From a checkpoint of a small transformer trained on Wikipedia: untied embeddings, a variant of SOAP for these matrices.
Each number is 128 + 24 x the weight over the matrix's rms, rounded and kept within 0 to 255. Layers, rows and columns count from 0. Numbers have three digits each.

# layer 8 MLP gate, 128x96, rms 0.0981, rows 0-127, columns 48-95
107152179177092124149108211132132098085125166114092079171160148112122127135078139147126141137146128111130157158113126119130154100133141105131116
130126111140150159154124156128102127101123078149139124162156090129113128160143151134127123142092126113100133138143136172176157138140152090143109
106146160162110138083132107139130104170156128111146126126111110100111114119108119139118110080147117171108081144121162124128095143172110125144114
182065154144117114113114117145113114140113118151181139109128120139133141152116119097103103137139168154155132102151097127126104142134124130166123
131111141151147086145097118111090105153169082149160152123157107147104129126123151125142136140161133139114130138173149089099099144139113156171145
098150103121136125140091139106140116166145081146151114173147083099147112071142119093137155139144131139122161142159136112111170092106146156156122
102094156164105098123161159123116171131144154153142119074119094103153149121109137175112115102153125140150141112116144144190127100126130115148101
168117057143125146114090157156173131142167136146179172139108127126142121080125111161130137153154137137155154119097130106133079102116123123105134
103094113147063105118121187143127145134139153116098127098138161081124147123172157116095157163121097184163146155176158061101074099122117110163135
121136109156178157126131121123133091117120145146125130114116133166120150125117100085156165091083145136100115168127128164081104103115129156133120
170165118154098127121135078121153116135129136099133135122157141146112096091141133141104103107158121117128103162141106133157096091152106104133126
139148156160147091089158133111166132133162126132104108161119092154155164158150166131114125087107155109130138181067109125172116137122144097114144
110103102117139161163089164158128114132081125175124102073113092098136157186166148151108151139127117168145156114131151090170111127174103127109105
102139149164163167114139164146126146130122108108111146158128128116098137124132074102101133171140137130135146147118146177124120135147123135136123
106113137131148113146132156103082120107095091155124134123111116129094181142115130150149147149127105103161120116121130166116121091146102131055129
153134141181140137127137146169078122102118128128135103155154114120114143180087124122154135089147109123084121137168150139106151136143129104125093
145122133177122123177117140085113111127107144123118131094137107083127170125124102110115117122107148166088136111090138118090170110116132112150094
151141094165143128132133133108137178157109122126151129159099145115129122136093100121123119147126120131147147118081092150153094104177116142125089
127123130136148167121106132096156122146134110139151129111123111100157088153120139156101139158101131119136148146108154120097103141131125145151111
096117130138163093137159181119129125115084149141138096153153149114105156099129120128097134107150090120111142168145080123137137135078125105146131
149125108141162142098111098098113117159107118144089135136108120168137115112091099114176146165157149127115159158140151141107153093107163123111102
138138138147128135168125135147174118183136068154103116145123130098126131132100107117134125083119101100112109147127142115188105117113085131127138
179136091120125163134130137146132115131163112135150114144088089153130121120103129143102169122086125147110141118116130111138151147125103147149142
113140115097137127134132090162181089127146131087134120117146112092138164131127120086111138149116123110125108119134114149133087149133138153099149
123108132153139126148127129149143083136148136127144092104097096117108130113141171111140116108154159144120110127147115141162085161130172135142137
125122134146107127114124139132048100156116114130143153121154114105149154130114124109162147170115077120132179087169125113149146124091098149129112
115102144112147109117177096102117104103131141146121124145143084133153093159113132152115166119134102105112117110118128138162108080104125132140109
104098150143117089107158110112092106107082138126194093151142104111139141116098126136127105082093181091096099096127107147146163092108103103130142
135103120111167143125132131149153117135131159125200091123095129150110158158110089183110159134136112143119135148088107097163167111148125119150094
105139135143122114150154154129146133109122112120154106063148086124110123098120146155124125162155148114156147150125136121125133114148149129154146
140141140141128109145130138094142150158118138135117097125108139130089109138094140108162117111119173099147138104120128151138122131145093127106111
115168161137130116143103140150129106164102132138149143154125096129137096135103112146130162115161145132149175118147159160153122151060127161140112
152123127113166113095149124139141094187109126097169114130126092132107125113135111161111174124127159109106130093115137116160121175158107130120089
099152163126111145104122155130121125115118159106140137118151129167143133160160137117124129120114143117117103118121116128151074168127148147133126
140076128152137113096105139111177155063104082149139166098105135115136152125122117117140108110107074133113089144079165065113120106098123153105115
120130164154076106101151166147119135110116088088089113111158120122139146160154131106114124158160128152109131119126109142133129096107104102170145
089099162111163129144150139155119126095118136156146105097166068097133130184126143134145167112139123072172121127078159157178125127111141094106156
092155057171113114141128108140120145144139134118155160137094114152168117147118143171122105145078134092138129143109091107110139134135106098178101
123112112152151137120141175182085180125109120116182118112125147092100129145145136126106111107077138160167142144134118112165135127109124104136117
143078145142099140110111154156133151138142127120147100122128120149126179136134160115079145104100074145108168154142138147145105096143125148131150
073119129166120132114133103114149108157120145112172116090099149142102147155103141178126160107121125087132127117112105105153138131135113120194129
095112117142093104131144153131134139123119116110165112106083167127122134137135123111081147119121126100133134166159124134117156135122108121075136
113116092134116108136155125126193125106106131109119138132086127103109130135166157109156143122147107137095201134108135100122139135122169155163113
123110159154138126137163170103126133107099127171133123112174147111128139110105168090158103120148104084116127136157136100117134119138085080135130
181134101138128132142137167151090134115128126175130122156095120107058123119076145135071136138152108137115152146127143148135132142130134150130133
159118085087130133175146119077155122141110116143096144144146141114108180124103087153147173129139119137157106141141147123159117147149124094154109
156142144163155127135136153142136114150182129109139148156146135090115142134123099148166092121110150127080156145153125146161127111170074151148104
151139143107129147139127101115135161122129120140130115154137141131063157128086110111139062143079115129158158136096123126144093084151166139128115
116149121143128186142139139117128168136088135111119108094138126094186154145146130126167106104158101117137141174147164122105070147123164123153115
120131136113121127089118167106133135164098123184148108108140148129129155145114087156135135136119106145112192149142144094156150093163114095117080
108168133167122132131150112142166147170170142140144158100121090108104121138097134132098137101148126122121096130108134126113089136139121126086147
095092079105112159155073151150154115099123120141086105105173134145127140088152182098117143162154101102136142123110146137142080130154099155142105
161122109148087120128095138149110134106121087131101182182120134130086131101139126153088142111129143085137129131097168168132125170146110111151121
105156112108148155165137108113115133122095126138121076147117128074125176137089154116167136131169166092133113141106095124154130078128136108113134
118104127140100093147117119113100096143104147140137138150131136128108129127143080111175089102114143136131121124161149125126126133144115138137172
140103117125130151144146116104145166135144090152108160094104151155134124100106121152099146151097132134127130161123154114125132112140097135174081
137120112073118110155150134118107156173140082183114143122135144111160127156146142142127101132145129109144129180176120109164107164087110111150091
157136107135131149149038133093169127118150146140118128119120132127123107132103096135122105114116096084140125161109146112122114087139162146097078
098102167146127128084138100136150107112074135171162165134152075116089102151135161104140144145156100127135115090119084093142102158104130097127117
126136148107115115109146128161151146148126139126138088150156088116124097132147097151099132137158166132127157149169091073158101125076131156082128
142088067154160105123116178115120141151166164128140144130130143121094131103153088126156133086106174120149130077115170122111117109154107096131119
111107112106136144111121104151098157111092120113119087134110123093092130176136106124128105178093117150167130149117083124123116077100112096182123
152112134116098091089104171106143131154129149110105086131108110164121139142141136168110138122143142123150153168129130125163079134146174147095092
097152111131123123144087173117147062123105079145133121113119159138125120093151098094138128131112118134128181150155168142119124112112094106139130
094187122132116141102174116147133101118116154107166148108161169118099134128144126176157133163106121199072121148124138118093127135122108120107115
168130093161113143132142151163111101120142082130115114162110152116089154104152141146134097156124118094141119114103136154135124097107092121105116
133093104110129159137140145162167157136125157105154115139154169122127101144124106149135102099155163113108105174112135126132107136118122115137130
115102133153095135072144120119129146121157105090144124121160121203154156110145122107131120159171150124132089123172140148124165124103108136157130
142126155148125144078112119113143137148114152154100125113159134127121147143106097135161164118121102127160118167125150136120131097152107118137134
121099148151180169097138097129104132147108136155106139111140167154110134101087139152151107109146117096127166106149113130142110093139140157164128
156152118150119112107100155138166145142105127127108119119100114174104115104135101089173114128121154145097132122135124094116080131132144128132132
156164131095135089137152144105195126133128140153188117166112134132131139138133096123130150160109156168141137133130115125140117078123152124121137
147160147133174120133120147167132120157100116119156170130102159083121112145125123150103105140115118077170113170130149094087144133141128114133107
160117197108132125130083143087108111165123128082147122158146154153097139129132087112105132144048145111080156199134131092164118135122119139139129
122153119134130108154110113117133150139097081126162124126124137155135118135152137153120127160098158108152138106127132115121144115102131146088108
141102146126117157073086163132143127093130157125152145180144142133125081161130122122110126128131092111149134152099116145153093117113164118128134
130093128115099115115133154132177138105133148117125094108085152172116115121110148123146110124152103186134137147167136146116121140136120125137088
138043137160105086174123110128123145132117125167121189069127133104112155096138129139142183057175120091132117145163140113172128109146108158133122
134126091099146144123105138108134106113110163120141118155160143119107151131132128128167088101140110110121135124106166115120088136109120113092127
139159156136122138140104164130154096108133128146168118122128141161071125147143097128133162080111144151103135217134142148083125107106158134149121
152112143158102126112120108171159097191168147162091163129182153136140119130128106177145142158154145102134155159154091153118116091104109154146111
121122116125128125146093129099102140128110119120121069133110144148115147104126129134086125136105137152113101145149123128136118102097137121111095
141143133144122145098111136136099135142128166136086162156177128088142140108149119138144139141136103135128113130122127146131124148147166100128092
123147113124148116184150144142168138125133148122114142141175138067100143142111137164108103148136144126112120166129115136088106138126150092131161
162151122146144153129142149097133129102116123176170135100115195107116127132145113176145163125112118143117147126122139077106182106124105121113112
152126103133169142103136130092131132120130102142137119114106143126131099161150122131075104119126121126125129181135154105130122096146115149141098
117132172075133113137159166125097122101141134123128123145113127110136116104124141171118182122143143125186115135110137104137105107087112140100130
182095081089077093141117150099122125091119135109130130147147161086161142132113144112104168100146105071096152164135125155091093110164122099167093
138114135150140173124130114139160134083099146103160137134148101097106113111137142104120133100130140157145114135123135136069132102156142134163064
113120140170148161093130132168082172099148081135110145152120094133148137126162135098104075124104124110165107156145139189120130094072121117141107
156119113124087150149139142116131080153127148145121100149138139128122161117102095127146118139118122066103160131144085131123137165172156129147111
117136145109130095126133131125088169149081121144102114131132108144128112103130141110109122136130125101159134112157125112116080082146178133115102
125093171142114112102158156139098131091129085095120109130128135122083104171109143151162125135119104168125160156147204109108141136103130121104158
133137119162107129134096121135089086141136106110162127110097124116154147141106129158110145147130116143115155091152172128136118099138126118183164
129106082119121145137136139107150119145072121133147122127134171132130151098133076135103127151104088107161134166115137090136140086128095115103137
181139111130138134095105115119130130135110097143134137118122100174132100175107111113107085134094128135115154129118084116172112096115121105108081
172101130138146134104132139104137144107127115149124126110092128162089098144119088112156148151134129107134091113091103118089092092076123096114127
159110119119117099079148111143136115147110111096168110154089151105128111139108094099091123161107117085146084124093125161131074114108085130111138
121144151103176111106098110128116110109132162137181084119147068122147136104087126151135119095079119152109151140111146141123117055120103176081088
109132127100099112121111127145147152109098118177114121121118090166119159100139130137135148176118107127088110123128133136148131125094110079100102
146137113116134128139127136138125134139113123102118091122094118131128131100092094129137115126142136104143115121141159191138105161099132134131110
157119207111140151149108138135145123144105121171147090144110147167136115118098148151146151165119103123108115112138147137137103143065146113122136
100114174122136146140117108109154123100145127124123124140104097114104115082145100101116120142082123113142146129109138111154133148121160130087135
157128153197087101123111137145164094117136138125135129108105133142153103149114128129117169104122131123119102146126116135115078107124096087132132
184093140121091135145120104129122139097130064100148138149128112134071150135111134139098095094130144134119092110094117130115143154134109140099095
147089159099162117133150153134130093137083115137178077145096147158081104186147176129101156116112146109168138096099133161111097089160097118128129
142085138085147111165089127180099113171106123121132074125129146096141104107092130128090086114141127135134131132123152150150118129133141125153114
115129114069145098100102140108143103101116117152118111141150080102106124115108101127111136114150160123056131134116182118115111097134150119099123
142161127110211110156127194088143116136087103146120103112108137118152158139122177096100116127121116164100118133136123132152130137147141118117102
151124128152115153094068131116167138138108101111135112165131117137128170134108099150130125165127144113149151101129166154157127121138105105147084
143098124132139137086161126095129142178133156113110154155106124091090137110093111140084153119126158079113139089123130085160122118146088099174126
152100152134121136150147170150090149172120115140114107078104151124102098121127119107099156084108118111152106140124164104148144137112143114158104
092130129160149110135162114089156082143148107131176175100092116157141169122127133145143148088120150119138195134182165154129102153129111060140105
153155132128147102113122098144131117091122098118140168125123120090131115113126119143141145137115102114128107152141090125127123087123136163103083
142121158149134110173213152135160120115116057129112101127121144112119173090106121116167162166157124162115156131159135173146152161126141111171115
165191120146154164126133135109133137148142132169116121122136134153098143140144131147107162147108116128130122136150106117119137079108108137142153
097157129110061092150104116109132108151148129102152138137131096104116131128127100084117111098122087150141094167177156154143122141118130148144135
097116119141122138158125125124112088138114114129113094125158145153133098149122098117122100146122158097148136161161132129117140142125147124148122
152110118122158128130106138094151132126148152141169115067168076130132127121117125146138117096156153106170120090127122140180102112135122124143107
094169120139138136101091160125140057143082124174137153122153168130098143151122119141127099143103087092156116102172108173167163154158159132105115
139176101078135117137141151130149133137137122108091070145146116109133153125101119152168168123096139157082106115112135116130107139113122110122123
141137137090131116155094159175162125166092114125112097103145151089132167130180099131097133112118155123135108173115144153169127117105146136119090
130110186155143135122121163164129089148086128103161142148155098094178106118136123111122121103148105096133169141146119145109086153120136077067129
146189095172093141146086149117120146162103135105107180131187093127084159156133124189127107129110141150134166150117099106129140123093129139136132
110160142177150192116132159165152109142163110145154121123118152127123116076168108100151118140131141143128096108155146162156095113131108156123136
125119153157128098166123126116117119113082147144141158115175121142126129100100111118132144110165146108140119084095129112218170090131103078108101
141121134124091117115135175197131177116111117114158172115094141129087124131164143178168126148118127130166108095130144136167142093137141118151092
134115099128178133088130160134169117117104118108131138146108149096142165131136091150108161160107132106105141121101092137123126100084118146160097